From a checkpoint of a small transformer trained on Wikipedia.
Size: width 640, 4 heads of 128, vocabulary 38991, 66.3M parameters.
Architecture: RMSNorm before each block, rotary positions, no biases in attention or MLP, tied embeddings, normalized queries and keys, capped logits.
Each number is 128 + 32 x the weight over its row's rms, rounded and kept within 0 to 255. Layers, rows and columns count from 0. The size above them is the row's rms in percent of the matrix's.

# layer 4 MLP up, 2560x640, rms 0.0885, rows 288-309, columns 320-479
size [ 84  83 112  95 104 119  94 102 101  86 103  96 107  92 108  95 106  97 112  86  76  42]
[[140 121 154 139 145 102  97 153  93 130 111 139  95 109 151  99 142 129 131 123 152 102 107 156 103  79 104 151  79 139 127  85 133  98 151 210 139  99  93  73 137 143 180 159 220 106 168  82 153 128 174 106  98  65 176 127 193 113 135 128 180 121 112 151 116 105  78 135 170 120 171 141 135 146 115  27 152 104 133  88 105 130 130 111 156 152 129 125 167 115 151 136 135 125 152 141 136 139 162 123  63 148 175 130 160 109 124 111 144 124 171  95 101 165  79 158 125 140 148 159 144 143 171 138 102 106 129 177 123 158 106 149  88 132  98  65 130 100 149 124  90 103 137 117 125 181  85 143 159 144  69 130 171 112  78 157 135 159 155  81]
 [136 100 162 159 189 107 142 140 114 184 104 171 145 110 124  85 140 113 109  97 157 147 135  85 156 145 106 142 120 101  67 120 131 148 120 133  75 172 157 131  48 114 108 151 125  86 138 176 102 134 108 110 169  70  83 143  91 116 216 126 103 127 117 180 123 121 166 139 139 162  89 168  88 165 151 103 132 139 156 124 122  89 115 106  78 131 160 129  99 202  79 161 151  88 105 136 118 177 161 111  58 139 145 115 102 142 116 126 134 184 121 132  98 168 144 132 129  87 158 144  76 139 151 103 135 145 193 133 155  86 104 175 115  91 129  90 136 146 128  94 142 137 104 119 147 139 146  91 125 191  73 113 115 139 113 143 108 140 120 119]
 [121 145 137 117 151 156 131 134 102  65 139 159 120 127 100 171 190  90 133 145 152 142 101 132 124 119 152 157 181 123 165 149 189  83 123 127 118 155 173 178 178 158 151 193 102 119  93 147 136 130 124 137 157 104 123 148 104 187 115 139 155 189 123 115 118 117 117 149 163 144 167 125 106 192  68  89 125 115  85 146 121  93  87 115  73 128 175 146 173 145 154 124 162 116 109 117 106 149 120 146 149 160  58 119 162  97 127 153 140 107 140 144  54  92 105 129 198  73  80 104 169 203  86 115 121 120 139 114 149 137  97 193 133 141 125 101 107   8 131 109 124 124  53 113 143 108 113 112 142  86 128 166  83 131 103 138 162  93 177 144]
 [143 152 125  85 185 108 107 137 146 135  95 141 108  81 112 163 103 103 161 167 106 163 152  97  76 143 102  86 114 151 194 142 135 180 139 122 136 129 128 133 138 152 118 131  81 153 157 118  80 124 215 142 100  94  61 138 111  95  65 186 126 134 108 138 176 130 113 140 112 122 131 142  78 188 130 207 183  82 143 145  99 160 161 150 136 142 111 105  62 122  82 127 144 119  80 118 123 155 128 161 113  83 130  97 125 143 122 118 111 166 162 106  97 127 112 118 152  77 114 112 131  94 170 116  94 118 114 124 118  77 145 155 132 102 134 171  79 158 170 149  81  38 114 157 143 128 104 116 186 128 113 195 137 142  98 115 158  66  86 108]
 [119  90 141 136 126 142 125 152 188 178 126 173 155  84 165 109 168 124 112 144 149 164 149 146 181 107 151  97  92  91 144 109 113  99 103  99 130 139 159 120 152 177 116 137 154 146  87 122 100 102 166  61 110 124 147 115 170  97 107 123 134 179  97 102 117 107 105 157 118 113 125 169 111 170 117 111 162  99 147 149  94  88 178 109 157 179 213 115 175 177 137 139 100  96 161  65 126 116 148 135  90 168 170 186 142 145 111  80 157 114 107  83 131 118 161 153 130 114 191 134 117 114 168 144 115 159 175 155 135 128 223 133 157 115 171 174  83 149 145 152 124 105 124 119 102  99 123 123  93 115  95 139  84 123 149 143 134 145 179  82]
 [165 133 200 136 142  99 135 104 105 171 171 171 142  88 102 128 130 128 131 170 149 162 160 106  98 149 137 118  93 161 143 105 133 133 111 110 153 129 120 102 119 106 131  76 112  98 148 101 123 169 160 146 140 167  38 111 167  95  74 175  93  87 115  49 135 115 102 113  83 168 148 136 156 160 140 166 117 118 122 164 163 135 128 125 114 118 151 120 159 147 142 106 128  97 160 148 157 134  99 120 114  79 115 145 110 106 120 182  55 131 106  46 127  74 142 175 148 136 132 169 160 111 175 120 162 142  97  63 108 111 112 107 107 109 163 110 117  97 164  77  91 108 132 107 184  94  72 143 109 140 156  91  87 169 171 113 114 141 147 122]
 [161 139 165  94 101 129  94 183 122 131 139 161  93  80 155 132 136 174 112 137 106 130  93  95 131 152 134 129  96 106 109  93  99 151 171 146 154 135 120 119 147 143  78 106  98  77 104 140 148 135  98 186 163 108 118 136 123  94 106  86 173 122 133 100  93  95 180  79 129 121 111  69 119 115 131 155 151  81 106 109 147  72 181 182 165  90 163 112  77 160  92 146 166 162  89 112 104 171 128 159  87 135  76 149 159  98 128 146 130 192 129 138 121 157  87 111 158 179 114 108 137 164 115 181 169 139 131 173 211 183  60 124 136  84 157 129  56 130 191 152 102 158 100 113 104 100 130 112 129 136  88  61  95 144 102 104 151 151 122 150]
 [147 156 113  60 116 105 117 106  75 145 110 155 132 101 176 127 113 123  95 153 118 178 141 139  75 227 109 146 133 128 101 160 149 150 113 190 109  55 139 113 100 164 148 131 123 169 183 119 152  74 135 114 108  81 188 171 124  63  99 161 114  92 115 144 121 114 176 146 151  99 155  96  80 124 119 118 156 145 131 104 105 143 132  87  74 143 172 125 123  95 165 162 104 146 121 121 101 139  84 183 119 130 106  97 130 119  82 151 143 155 140 121 112  87 127 155 130 159 174 129 160 127 148  80 148 160  39 142 155 127 174 206 138 156 156 129 141 113 157 162 168 115 158 159 116 166 146 127 136 133 122 147 129 147  94 149 106 108 136 158]
 [155 147 161 178 153 126 132 142 148 124 140 122 156 163  92 169 162 163 140 143 138 157 108 164  87 110 104 156 118 170  80 166 146 122 175 144 140 109  60 150 125 133 151 133 192 110 144 141 128 146 116 111 154 154 172  71 158 123  70 119 151 103 117 154 104 151 156  80 140  99 135 141 155 124 141 140 132 117  94 154 203 118  93 158 154 119 183  93 144 147 161  96 163  63 138  97 120 184  97 173 121 105 138 132 120 107 140 173 134 164 104 107 111 107 107 145 158 121  41  84 108 113  98 151 152 113 140 148 124 107 104 178 119  55 194  70 152 129 163 135 177 130 115 148 132 156 134 139 121 174 141  90 104 179 142 100 105 100 187  97]
 [138 142  92  89  80 152 129 174 100 114 149 134 121 154 136  89 160  98 151 186 110 110 123 100  76 163 106 126 147  68 111 149 110 174 149 114  77 106 143 114 191 104 108 161 152  72 168  64  67 139  99  73 122 126 105 100 157 172 103 149 141 154 159 111 103 115  72 137 121 157 129 137 149 101 133 123  93 139 168 113  95 140 119 161 162 118 142 101 145 129 161  97 153 105  65 100 116 123  99 129  97  77  95 149  68 166  94 142 128 125 130 142 103 117 166 134 151  74  50 110 160 151 118 136 166 133 210 137 158 118 176 133 102 133 141 135  96 113 128  58 152 143 180 144  56 182  68 136 129 170 161  91 141  94 139  58 181 131 111 115]
 [189 156  95 146  97  89 152 145 113 105  91 174 206  49 117 129 179 137 139 105 150 115 131  89  64 123  81 125 167 108 178  87 135 129 133 198  70 126 133 126 138 110 119 142  43 192 166 102 126  79 146 164 138 118 137 115 143  89  73 112  41 110  66 128 154 129 118 104  92 184 126  96  86  87  99 162 141  89 160 179 121 127 152 173 124  89 130 139 164 172 111 110 146  77 155 113  91 179 140 101 128 152 153 122  96  73 101 111 171 116 178 107 136 113 106  83  99 156 166 130 132 128 169 119  84 143 135  99 144 178  79 157 148 139 165  89 159  91  89  43  95 109  43 127 146 145 154 145 170 191 181 181 132 130 104 151 156 207 118 127]
 [ 86 109 134 187 167 147 180 165 137 153 117 162 156 172 134 131 222 109 199 115 131  96  82 138 114 110 131 103 139 109 173 109  72 156 130  66 116 113 135 130 170 150 140  83 134 105 146 102 135 157 105 178 186  99 130 193  71 155 189 142 149 166 125 124  93 110 141 104 117 207 173 138 146 158 194  67 156 138 119  78 108 103 116 109  91 148 157 197  46 162 122  62 121 124 122 112 103 103 127 150 134 136  94 142 139  40 117 135 103 139 162 143  95 133  79 119 123 105 196 185 113 175 118  90 130 139 138 166  44 157 138 167 183 123 115  97 100 134  92 110 176 177 112  55 174 170 107 150 149 117 117 182 165  78 116 113  48  96 106 164]
 [179 166 149 146 117 120 158 156 118 132 114 114 149  95 150 109 124 104 143 149 174 104 110 108 158 147  97 111 134 154 167  98 128 137 192 114 139 124 133  70 111  93 101 143 150 122 170 175  47 154 131  96  70  95  94 202 103 159 141  57  99 127 105  72 159 130 105  60 123 112 118 161 112 181 140 193 155 123 166 114 165 134 144 118 162 110 139 148 175 177 130 128 120 133 107  47 138 109  99 170 126 158 104 152 116  62  93 131 133 119 185 142 126  75 165 121 172  97 219 111  85  76  45  65 150 125 114 106 183 144 103 120 144  85 127 119  94 137 150 106 162 110 163  76 134 134  63 132 156 161 120 175 188 128 139 170  71 124 127 194]
 [127 139 148 102 111 185 151 106 116 142 108 154 110 148 145 141 137 112 118 156 101 137  61 166 136 131 149 115 141 147 162 115 128 134 133 126 144 166 118  97  61 116 178 125 111  75 133  81 106 130  72 171 126 142 119 149 126 157  95  96 213 170 167 142 110 163  69 102 114 165 115 148  89 130 103 109  53 192 124 125 141 141 118 150 114 179 139 183 168 178 153 118 103 121 110  98 113 157  95 152 173 105 129 108  75 162 122 129 166 127 114 195 150  94 143  84 184 135 141  71 118 106 120 108  65 156 123  85 167 129 106 151 121 132 125  63 104 115  86 103 184 140 104 167  66 174  72 175 138 128  88 133 169 130 114 127 180 131 158  76]
 [113 132 148 132  92  95 128  71 151 168 118  80 134 132  86 139  77 180 132 128 150  83  94 104 157 148 143  92 127 121 153 170  99 113 153 145 197 125 157  97 124  90 169 152  94 155 158 132  63 129  97 178 136 140 183 187  60  92 144 134 127 124 134  93 194 125 119 103 136 119 149 161  64 127 163 115  99 116 105 158 134  63 115 117 129 161 216 169 131  79 136 103 134 160 122 113 125 147 147 154 151 120 145 172 110 185 163 101 111  63 164 132 129 151 146  74 157  81 137 106  69 139 128 150 139 159 110  95 147 177  96 190  93 117 140 157 175 103 100 123 157 130 114 123 121  91 123 106 112 129 194 119 162 140 105 145  90 140 178  95]
 [153 181 222 184 122 118 138 149 162  88 137 172 173  97 124 126 159 103  94  63 134  88 156 155 105 133 182 166  85 135  95 129 105 187  72  85 152 149  96 106 154 172 140 110 132 142  52 169 165 136 134 164  79  70 139  88  94 189 103 128  63 159  81 115  55 101 142 102 204 140 134 105 113 145  78 131 148 146 135 179 130 102 151 157 143 166 147  97 120 123 191 144 130  71 159 142 149 192  87  91 151  61 123 102 117 107 179 140 112 159  90 134 111 185  61 169 157 202 153  82 133  91 127 127 121 157 101 112 108 115  60 134 135 211 106  81 143 161 144 104 115 172 129 161  97 157 150 154 138 112  99 126  97 155 158 147 109  95 117 133]
 [163 109  76 126 197 100 117  96 126 101 105 103  85 148 161 144 133 153 177 131 138 172  93 143 111 111 149 119  77 155 114 124 122  90  77 165 108 136  97 118 131 132 133 118 104 142 177 221 100 120 149 140  93  74 108 157  95 158 163 105 116 111 136 144 123 143 116 124 143 128  91  98 109 188 103  77  98 136 110  94  55 115 139 144 135  42  85 109 135 167 136 143  96 110 149 123 106 166 181 156 101 102  58  67 120 100 146  84 119 135 123  97  80  95 114 111 109 156 149 117 148  66  96 132 190 140 184 169 130 111 132 127 115 149 140 134 107 121  76 136 108 136  82  90 162 114 102 122  65  66 140 123 138  94 151 125 139 137  72  97]
 [ 98 112 108 142 127 128 153 123 104 107 150 148 202  90 149 129 172  70  96  88 138 141 154 117 119 149 117  71 141 159 134 145 159 172 103 141 182 161  81 133 144 129 122  46 169  95 120  96  99 171 146 147 114 113 119 157 130  99 127 148  98 119 168  90  90 109 204 125 123 146 111 181  77 118 176 101 133 134 102 115 112  97 123 108 162 125 174 106 120  98 122  96  86 174 134 150 171 157 154 130  78 172 115 140  93  73 146  86 141  97 117  77 157 199  45 152 131 149 144 118 163 179 156 109  97 142 104 184 168 177 131 124 155 143 150 122 106 169 142  92  82  99  93 115 116 144 168 163 150 141  81  63  75 117 102 141 125 138 131 154]
 [170 162 134 159 138 141 144 147 112 111 188 116 168 144  81  94 198 158 153 175  91 156 136 160 144  60 104 150 179 154 151  48  53  80 101 108  99  86 152 114 134  69 146 159  93 145 148 168 102 113  91  96 118 157 120 103 167 115 126 147  97 115 169 118 116 132 126 165  93 117  99  81 142  88 119 171  89 137 129 134 124 136 113 113 133 141 115  78 154 148 135 157  90  77  81 106 186  76 125 127  95 174 107 139 120 144 143 110 118  94 145 119 133 111 161 141 174 112  74 150 117  70 166 104 105 154 106 141 150 130 202 159 206 159 102  73 104 141 122  97 198 125 148 108 129 175 176 124 185 116 107 138 115 109 172 152 191 121 152  77]
 [124 109 136 153 137 126 156 134 137 140  89 116 109 118 145 103 115  91  64 192 166 120 172 132 129 103 191 121 115  52 142  93 115 155 129 134 159  77 122 119  88 168 138  89 206 207 169 169 127 147 120 156 129 139 175 124 146 179  98 108 133 177 156 182 154 158 102 181  61 137 107 135 159 134 163 103 152 137 112 138 138 133 127  83  65 164 189 167 186  85 132 127 127  30 192  80 166  82 162 106 152 153 139 146 162 137 102 187 131 115 137  72 110  96 134 143 125 151 139 163 161  83 129 138 110 120 104 184  92 164 143 150 178  91 115  73 130 126 124 125 126 121 159 178 112 187 126 116 130  89 160  88 147 155  70  73 150 110  92 118]
 [140 139  76  85 156 135 148 159 125  74  96  75 111  80  94 118 167 123 108 114 155  90 129 156 114 174 178 133  96 104  86 147 148 123 121 110  64 129 141 165 175 116  58 120 108 134  70 107 185 143 115 125 121 129  87  87  47 145 153 151 114 145  84 106 117 145 123 126  80 173  83  97 116 180  97 103 207 158 136  96 191 192 106 154 159 110 144 192 118 151 143 140 143  93 120 150 154 124  63  88 149 132 104 116 201  83  57 161 107 173 124 104 121 117 131 155 103  89 122 184 102 147 154 121 121  61  89 158 157 168  95 149 153  59 170  97 142 103 186 116 135  85 121 117 137 113 119 116 134 148 156 117  75 133 173 143  95 123 111 122]
 [129 152 154 189 107 103 123 150 112 102 122 161 152  88 120 105 134 182  99 146 150 153  61 118 128 106 139 121 183 137  81 142 183 158 126  94 102 124 158 100 106 112  83 147 133 152 132  97 126 172 122 170 167 161 103 122  86 126 146 177 157 135  64 144 136 106 143 169 138 173 155  90 104 100 144 161 124 120 120 179 148 156 130  88 104 118 154 178 151 104 117 113 150 141 132  55 165 174 101 143 127 101 127 111 176 130 170 161 113 128 140 146 147 107 177  81  63 125 120 126 119  90 152 178  87 127 138 133  82 113 130 122 148 142  85 139 134 135 137  85  77 129 122 136  96 100 144 127 102 143 137 149 107 196 127 138 112  95 132  65]]
# layer 4 MLP down (transposed), 2560x640, rms 0.0454, rows 288-308, columns 320-479
size [ 83  78 109 101 105 117 100 117 101  88 103  96 122  91 106  98 108  98 115  86  74]
[[ 80 139 157  61 157 116 159 102 125 185 125 155 122 122 137 117 110 120 115 106 130 129  96 118 134 151 116 141 103 155  99 131 132 153 169 130 140 106 133 120 141 121 151 133  95 226 114 137 146 233  64  96 128 143 107  96  70 131  79 130 155 127 145 118 100 138 189 155 187  80 117  85 196 109 107 152 134  82 113 147 125 117 162 107 118  62 149 203 141  92  90 108 122 117 124  92 103  94  98  50 123 201  94 100 149 118 155 138 130 156  95 173  96 148 103 147  94 129 134 175 144  93 110 120 120 121 111 124 137 103 117 140 141 129 149 147 125 136  76 155 107 123 146  96 160 117 143 191  53 135 102 100 114 145  73 147 133  88 162 119]
 [144 113  82  88 130 149 140  97 141  58 131 112 138 144 120 143 135 113 133 166 165 126 130 102 132 107  91 131 176 175 158  76 161 119 135 110 151 113 123 101 170  88 144 115 123 124 131 177 125 157 127 137  97 146  70 154 121 116  72 101  87 134 103 133 114 101  53  81  41 178 162 138 116 156 180  84 163 133 145 127 109 122  77 211 153 204 122 170 150 203 118 118 150 117 112 142 120 162 167 114 154  75  78  81 163 113 180  42 173 120 153 118 193 143 148  88 138 134 147 147  57 139 143  90 127 105 169 158 109 137 198 133 123 129 108 117 115 130 117 150 101 139 159 103 108 103 109 124 135 129  90 160 152 196 145 161 121 104 145 133]
 [116  66  92 157 164  71 128 138 177 133 100  93 129 163 184 114 156 119 115 108  67 119 160 131 135 154 111 126 102 100 177 143 126 168  93 107 110 168 127  75 118 191 112 117 110 158 173 173 149 147  97 164  53 115 189 161 149 145 166  90  92 100 106 143 113 164 134 111 134 141  86 148 111 126 143 148 162 137 135 143 154 126  96 160 144  76 144 155  75 107 148 166 123 132 131 138  86  96 138  89 118 113 109 156 191 167 160 135 185 170 101 121 151 136 143 197 152 162 172 119  77 117 210 175 123 174 118 114 151 163 118 192 132 114  94 160 144 115 141 106 187 147 180 148 111 145 149 125 149 164 174  94  82  95 134 133  89 132  63 147]
 [131 160 148  46  93 118 123 173 154 124  84 158  98 159  97 122 139 208 125 100 158 157 151 145  89 162 136  91  61 123 102 159  69 135 133 113  90  50 116  99 104 146 117 185  61 142 171 126 133 156 173 132  54 103 110 173 131  98 106 149  72  74 163 128 123  87 174 153 125 139 139 196  71  88  96 121 174  77 146 164  80 143 141 145 142 183 112 104  62 132  86  90 133 116 102 114 140 150 158 132 145 106 119 121 150 142 154 118 139 141  85  77 163  59 140 141 156 152  86 134 156  91 195 191 113 102  86 118 129  83  89 123 131  87 148  96 146 110 122 113 110 131 198 140 191  82  91 164 117 180 125 137 112 167 116  53 194 103 141 171]
 [103  68 154  78  73 149 161  93  98 155 144 131 126  80 145 142 189 153 123 137 125 127  75 126 160 186 165 147 149 120  78 128 119 112 102 159 100  68 114  90 157 111 119  71 119 121 135 138 142 101 161 109 118 130 171 182 167  72 162 133 126 129 172 123 147 149  87 135 122  95 127 133  92 109  88  88 151 132 107 167 136 116  88 137 224  76 142 186 158 140 131 141 139 168 170  83 168 126  49 158  93  89 116 123 179 120  72 126 129 129 130 107 154  99 129 109 113 117 151 153 134 181 165 113 107 145  70 135 109 130 166  92  95 148 110 100 127 100 157  84  48  84 124 132 107 181 173 169 144 124 100 130 141  67 151 116 122 114 153 214]
 [157 171 119 111 180 169 115 133 112 144  99 170 187 128 126  84 159  86 171 159 108 143 119 104 136  96 108 112  39 128 103 120  95 146  73 105 132  76 148 110 139  73 116 175  82 139  25 113 155 138 183  48 107 172 182 107 108 144 171 189 107  60 142  81 117 109 165 125  48 107 121 144 130 128  88 147 137 106  55 113 187 147 124 173 111 155 108 155 137 105 155 149 108 122 105 133 157 126 117 132 125 168  76 174 144  93 107 101 203 130 144 185 130 180 105 197  73 121 179  95 113 141 114 143 137 133 113  92 114 115 140 131 113 105 102 168 141 131 158 102  74  69 114  39 109  98 101 135 112 120 109  72 108 122  63 139 116 116 101 152]
 [176 117 191 133 107 148 123  97 147 135 145  89 116 175  95 134 116 157 159 149  61 112 148 139 153 129 119 134  97  94 131 175  86 148  89 186  33 128 151 118 144 171 106  88 159 133 179  79 126 148 180 151 144 139  94  84 119 131 106 111 136 108 132 149 153 145 132  85  70  91 169 118 179 130 133 134 120 127  63 176 139 185 178 191 109 137 169 150 104  87 172 169 155 115  92  79  90 115 132 179 151 138 127 178 127  90 159 105 119 124  93 156 132  55 125 120 127 157 142 180 119  69 137 109 155 142 118 130 119 154  80  63 157 120  90 177 144 162 148 140 119  86  58 113  97  90 162 119 112 166 179 127 105  88  92 105 130 108  92  94]
 [102 152  74  90 115 170 194 105 139  79 100 128 153 141 138 128 175  85  82 132 129 137 167 119 123 141 102 162 111  79 121 130 158 139  80  70  89  78  94 112 102  88 104 135 124 130 153  94 170  95  93 106 147 101 103 118  99 157 109 107 143 111 160 136 176 134 106 162  89  78 109 117 107 180 114 142 193 132 137 124  64  96 151 124  73  68 173 135  93 159 143 114  90 137 116 109 148 142  79  94 144 207 102 158 129 155  95 113 112 125 143 135 126 101 157 209 118 130  97 115  63 140 134 142 109 150 126 130 182 149 172 151 154 139 119 165 156 111 132  96 108 136 152  95 118 159 117 139 179  99 126 138 168  77 129 147 164 179  98 172]
 [177 181  71 145 151 145 205  77  82 138 129  99 153  85 130 114 126 139 120 137 128  85 130  96 119 138 132 128 155 160 113 106 119  70 128 169 106 127 200 152 162 158 134 169 109 144 140  93 123  87 123 152 145 154 105  85 129  98 158 132 171  98 144 133 100  95 162 106 115 133 164 106 101 108  66 140  94 142 119 115  73 135 142  87 121 124 141 131 113  89 143 182 179 187 147 137  98  96 168 148 157 135 184  94  94 165 152 145 153  80 128  98  96 215 131 161 133  92 185 169 144 119 165 158  87 138 126 117 113 100 145 142  87 183 124  94  79  94 107 122 141 131 131 132 119  83 116 161  73  95 131 159 140 139 194 164 161  84  24 184]
 [112 179 145 126 144 146 160 133 100 146 114 152 136 179 118 105 168 217 109 158 126  96 161 157 131 176 118 154 153 102 108 176  57 123 144 105 131  92 124 155  95  99 114 140 118  98 162 101 152 156 166  94 123 109 125 161 154 151 123 138  93 169 191 129 193 153 125 123 125 116 110 106 109 155 133 128 158 156  95 108 128 155 121 134 107 155 142  77  85 144 187 116  93 141 160 102 126 140 107 128 134  96  79 125 152 143  88  77 123 125  61 168 110  72 119 117 147 154 165 135 107 116 114  98 167  73 109 106 135 174 121 171 110 131  97 164  85 126 127 152 122 147 112 127  48 138  81 114 123  81  92 102  91 105  88 128 128 131 152  88]
 [139 101  98 100 187 139 149 129 140 122  63 149 204 128 125 120 115 138 132 105 105 155 116 143 181 116 148 105 104 113 117 149  93 120 118 139 115 127 134 147 181 146 129 115 114 137 121  88 118 151 123 135  82 114 157 146 147 144 108  40 143  93 156 147 133 166 143 136  68 180 127 110 128 144 131 143 212  72 146 161  98 207 123 154  89  89 113 117  73 137 158 131 113 126 144 170 128 139 132 142 182 130 119  67 126 154 135 148 120 148 151  78 149 123 151 159 115  88 135 188 122 121 197 108 149 108 127 138  87  52 128  99 121 130 175 169 134 108  92 171 146  98 132 101 142 179 106  87 150 170  82 151 106  91 133  91  96 147 134 130]
 [124 125 134 139 150 177 165 143 105 111 165 140 135 103 127 172 151 160 168 108 105 175  48 146 100 154 119 185 163 167 113 153 133 117 160 208 130 118 115 102 148 131 138 159 104  78 147 156 150 181  73 137 147  83 116 114 159  96 136 157 120 127 119 141  95 140 189 131 139 161 152 179 140  73 162 102 132 147 133  95  93 146  72 111  79 108  74 130 145  74 115 114 161  71 180 163 140  82 135 151 177 208 129  72 119 161  92 133 127 100 135 150  85 209  98 109 135  93 104 144 148 127 154  99 169  60 121 147  76  72 120  81  97 130 131 116  99 144  93 158  86 130 128 158 117 133 112 183  31 115 160 104 176 132 102 110 121  75 151  81]
 [202 177  25 127 108 143 129 142 143 150  81 115 168 131 122 111  83 118 107 101 107 103 160 129 150 101 137 136 127 121  97 124 135  97 169 159  98 139  79 109 137 150 129 117 150 104 102 168 145 141 104 102 112 156 122  65 138 136 149  92 128  99 125 152 148 102 161  91 143 193 161 134 116 117 104 106 107  88 164 123 111 145 118 142 116 208 128 149 134 143 139 109 155  92 150 152 115 137 106 138 139 116 104 128 130  86 168 128 166 140 100 166 128 175 163 149  98 207 114 146 114 133  22 109 130  96  88 156 138 146 124 138 126 198  68 128 119 136 124 122 116 115 169 120 107  72 101 147  67 193  84 101  77 116 144 146  83 110 185 100]
 [120 149 107 144 163 202 146 130 153 192 114 137 155 117 122 132  95 107 136 131  63 151  91 128 139 147 117 131 119 138 159 176 119 167 169 122  95 160 164  78 119  63 107 104 141 115  94  85 137 110 137 111 168 207 133 100 129 147 128  95 182 130 134 117 139 145 139 148 134  79  88 112  59  71 146 143  99 201 110 128 185  97 131 117 116 130 118 151  79 145  66 130 114 118 108 138  49 145 148 126 127 150 110 153  64 169 154 101 117 138 174 124 108 134 147 101 135 141 130 134 143 104 151 117  65 130 109 105 101 129  75 112  86 113 128  65  75 114 172 142 136 154 148 117 106 190 122 203 190 139 122 124 171 141  99 129 124  90 142 126]
 [126 106 126 129 148 141 155  90 159 107 141  91 110 106 135 162 124 120 121 118 166  97 175 139  95  85 165  59  97  71  96 188 115  72 171 115 153 183 146 178 129 115 101 154 140 146 141 127 142 148  48 152  82 122 129  74 106 154 156 129 146 146 112 155 131 167 109 100 108  96  81 140 109  76 118  61 130 125 189 162 149 125  96 131 113  78 134  95 107 131 134 107 142 103 136  92 144 119 119  88 132 115 128 167 111 170 111 118 184 147 131 151 157 110 120 146 173  90  70 104 139  93  40 176 158 138 158 125 110 164 191 143 154 113 123  92 110 113 166 112  85 128 106 114  88 123 155 180 144 168 103 136 133 159  93 120 124 167 101 124]
 [141 118  59 112 120 252 111  79  72 163  95  92  57 106 114 157 110 149 177 139 102  98  52 113 149  73  87 136 107  64 165 150 148  87 153 150 127 184 247  87  55 186  91 125 120 102 150  52 144 105 193 104  89 108 117  90  77  94 123  86  84 189 136 129 177 110  91 137 161 151 132 151 126 149 127  97 135 156 130 112 117 174 108 151 172 150 118 138 182 171  92 113  83  90 119 166 122 124 104  69 125 152 163 136 105 117 141  94 159 134  89  77 177 104 128 181  82 107  15 125 166 107 150 176 132 100 141 118  82 135 111 117 112 118 122 126 164 105 133 132 146 120 146 141 149  53 154 126 156 172 138 119 187 144  47 152 136 141 169 111]
 [136  65  68 119 114 125 109 127 119 166 140 109 125  99 133 143 132 121 171 141 102 185 143 115 123 141 206 109 164 107 204  92 110 127 132 129  94 115 107 186 102 149 135  98 115 156 144 112 118 137 134  89 166 120 170 154 169 132 137 227 127 100  94  91 181 189 201 121 121 182 175 127 108  88 141  93  95 102 135  84 165 143  94 157 160  80 139 134 147  93 148 131 141 150 156 124 133 112 165 136 140 123 165 205 152  41 133 115 136 141 111 109 143 131 134 102  78 170 182 150 129 189 120 161 110  96 119 154  67 108 136 138 179 104 174  77  72 121  79 124 112  97 192 185 107 164 104  94 108 102 111 112 165  89  99 108 187  85  96 156]
 [167 117 108 188 161 134 206 163 148 126 164 112 122 108 165 134 159 151 117 155 145 126 127 182 117 130 115 150 146 205  97 147 163  92 126 100 178 193  53 181 127 126  76 113 143  95 124 139 195  78 150 126 141 151 149 138 118  90 127 118  83 104 137  79 126 134 107  86 152 130 201 133 145 180  72 129 100 169 164 119 119  57  97 151 159 159 102 172  49 151 195 112 120 168 117 114 142  86 121 118 128  82 188 145 137 145 131  94 123 117 113 112 162 125 136 109 110 146  85 116 100 120 131 130  95 182 140 104 114 161 127 104  96 114 100 125 164 146 179 140 112 137  97 113  91 110 152  69 130 135 209 115 146  62 160 145  87 122  60  76]
 [ 68 161 129 131 104 116 143 145 154 124 187  75 123 110  80 165 132 130 119 156 151 112 175 129 115  87 156 114  96 120  96 151 135 125 164  70  96 121  99 182 145 153 176 140 146 117 118 173 155  90 160 168 174  77 106 125  88  68 107 140 129 175 130 112 151  80 167 128 101 158 137 162 142 117 107  99 127  93  76  99 125 111 103 124 142 161 115 146 109  92  74  63 160 130 147 162 111  95  84 175 171 138 161  77 134 154 165 181 108 181 137 143 116 147 154  99  85 104 180 159 106 107  93 173 103  80 149 134 101 118 126  99 148  95 140 119  94 183 138  96 155 123 160 112 127 155  98 131 145 133 155  70 102 158 169 150 118 117 139 169]
 [ 90 104 129  98 158 139 133 151 114 136 149  81 103  86 143 146  82 193 150 120 155 154 159 126 167 163  99 148 103 150  85  95 127 121  91 121 157 128 118  55  97 187 122  53 176 128  69 147 157 150 124 110 164  76  95 180  54 180 186 111  88 142  56 139  77  99 120 197  97  85 100 124 119 106 160 101 134 125 144 186 102 100 179 152 127 144 120  87 151 111  91 130 113  73  52 169  41 174 113 145  45 175 137 169 125 133 148  95 159 136 109  69 155 171 147 118 149 170 167  88 127 190 135 122 145 156  98 172  81 147 110 200 109 108 117 134  82 109  97  99 129 124 110 130 173 112 135 107 140 105 126 157 139  61 161  94  95 176 124 155]
 [112 128 160 190  85 128 114 166 147 141 101 239 143 147 180  91 141 105 165 153  80 191 141 163 169 135 148  88 155 114 142 120 127 108 118  91 156 122 105  63  66 119 112 103 121  60 113 164 100 121 154 103 104 152 175 129 108 140 127  86 143  94 132 174 143  58 128 128 101 103 126 142 134  94 172 158 106 112 180 180 130 103 132  39 140 141 130  89  97 122 131 105 111  98 133  54 153 143 142 128 123 106 119 160 105 131 125 131 122 113 163  94 126 121 122 103 163 129  99 149 114 156 187 104 105 170 164 114 125 129 126 157 140 141  76 193  88 213 134 152 144 168 159 151  83 165 121 138 110 132 119 131 113 117 152 160 133 147 131 120]]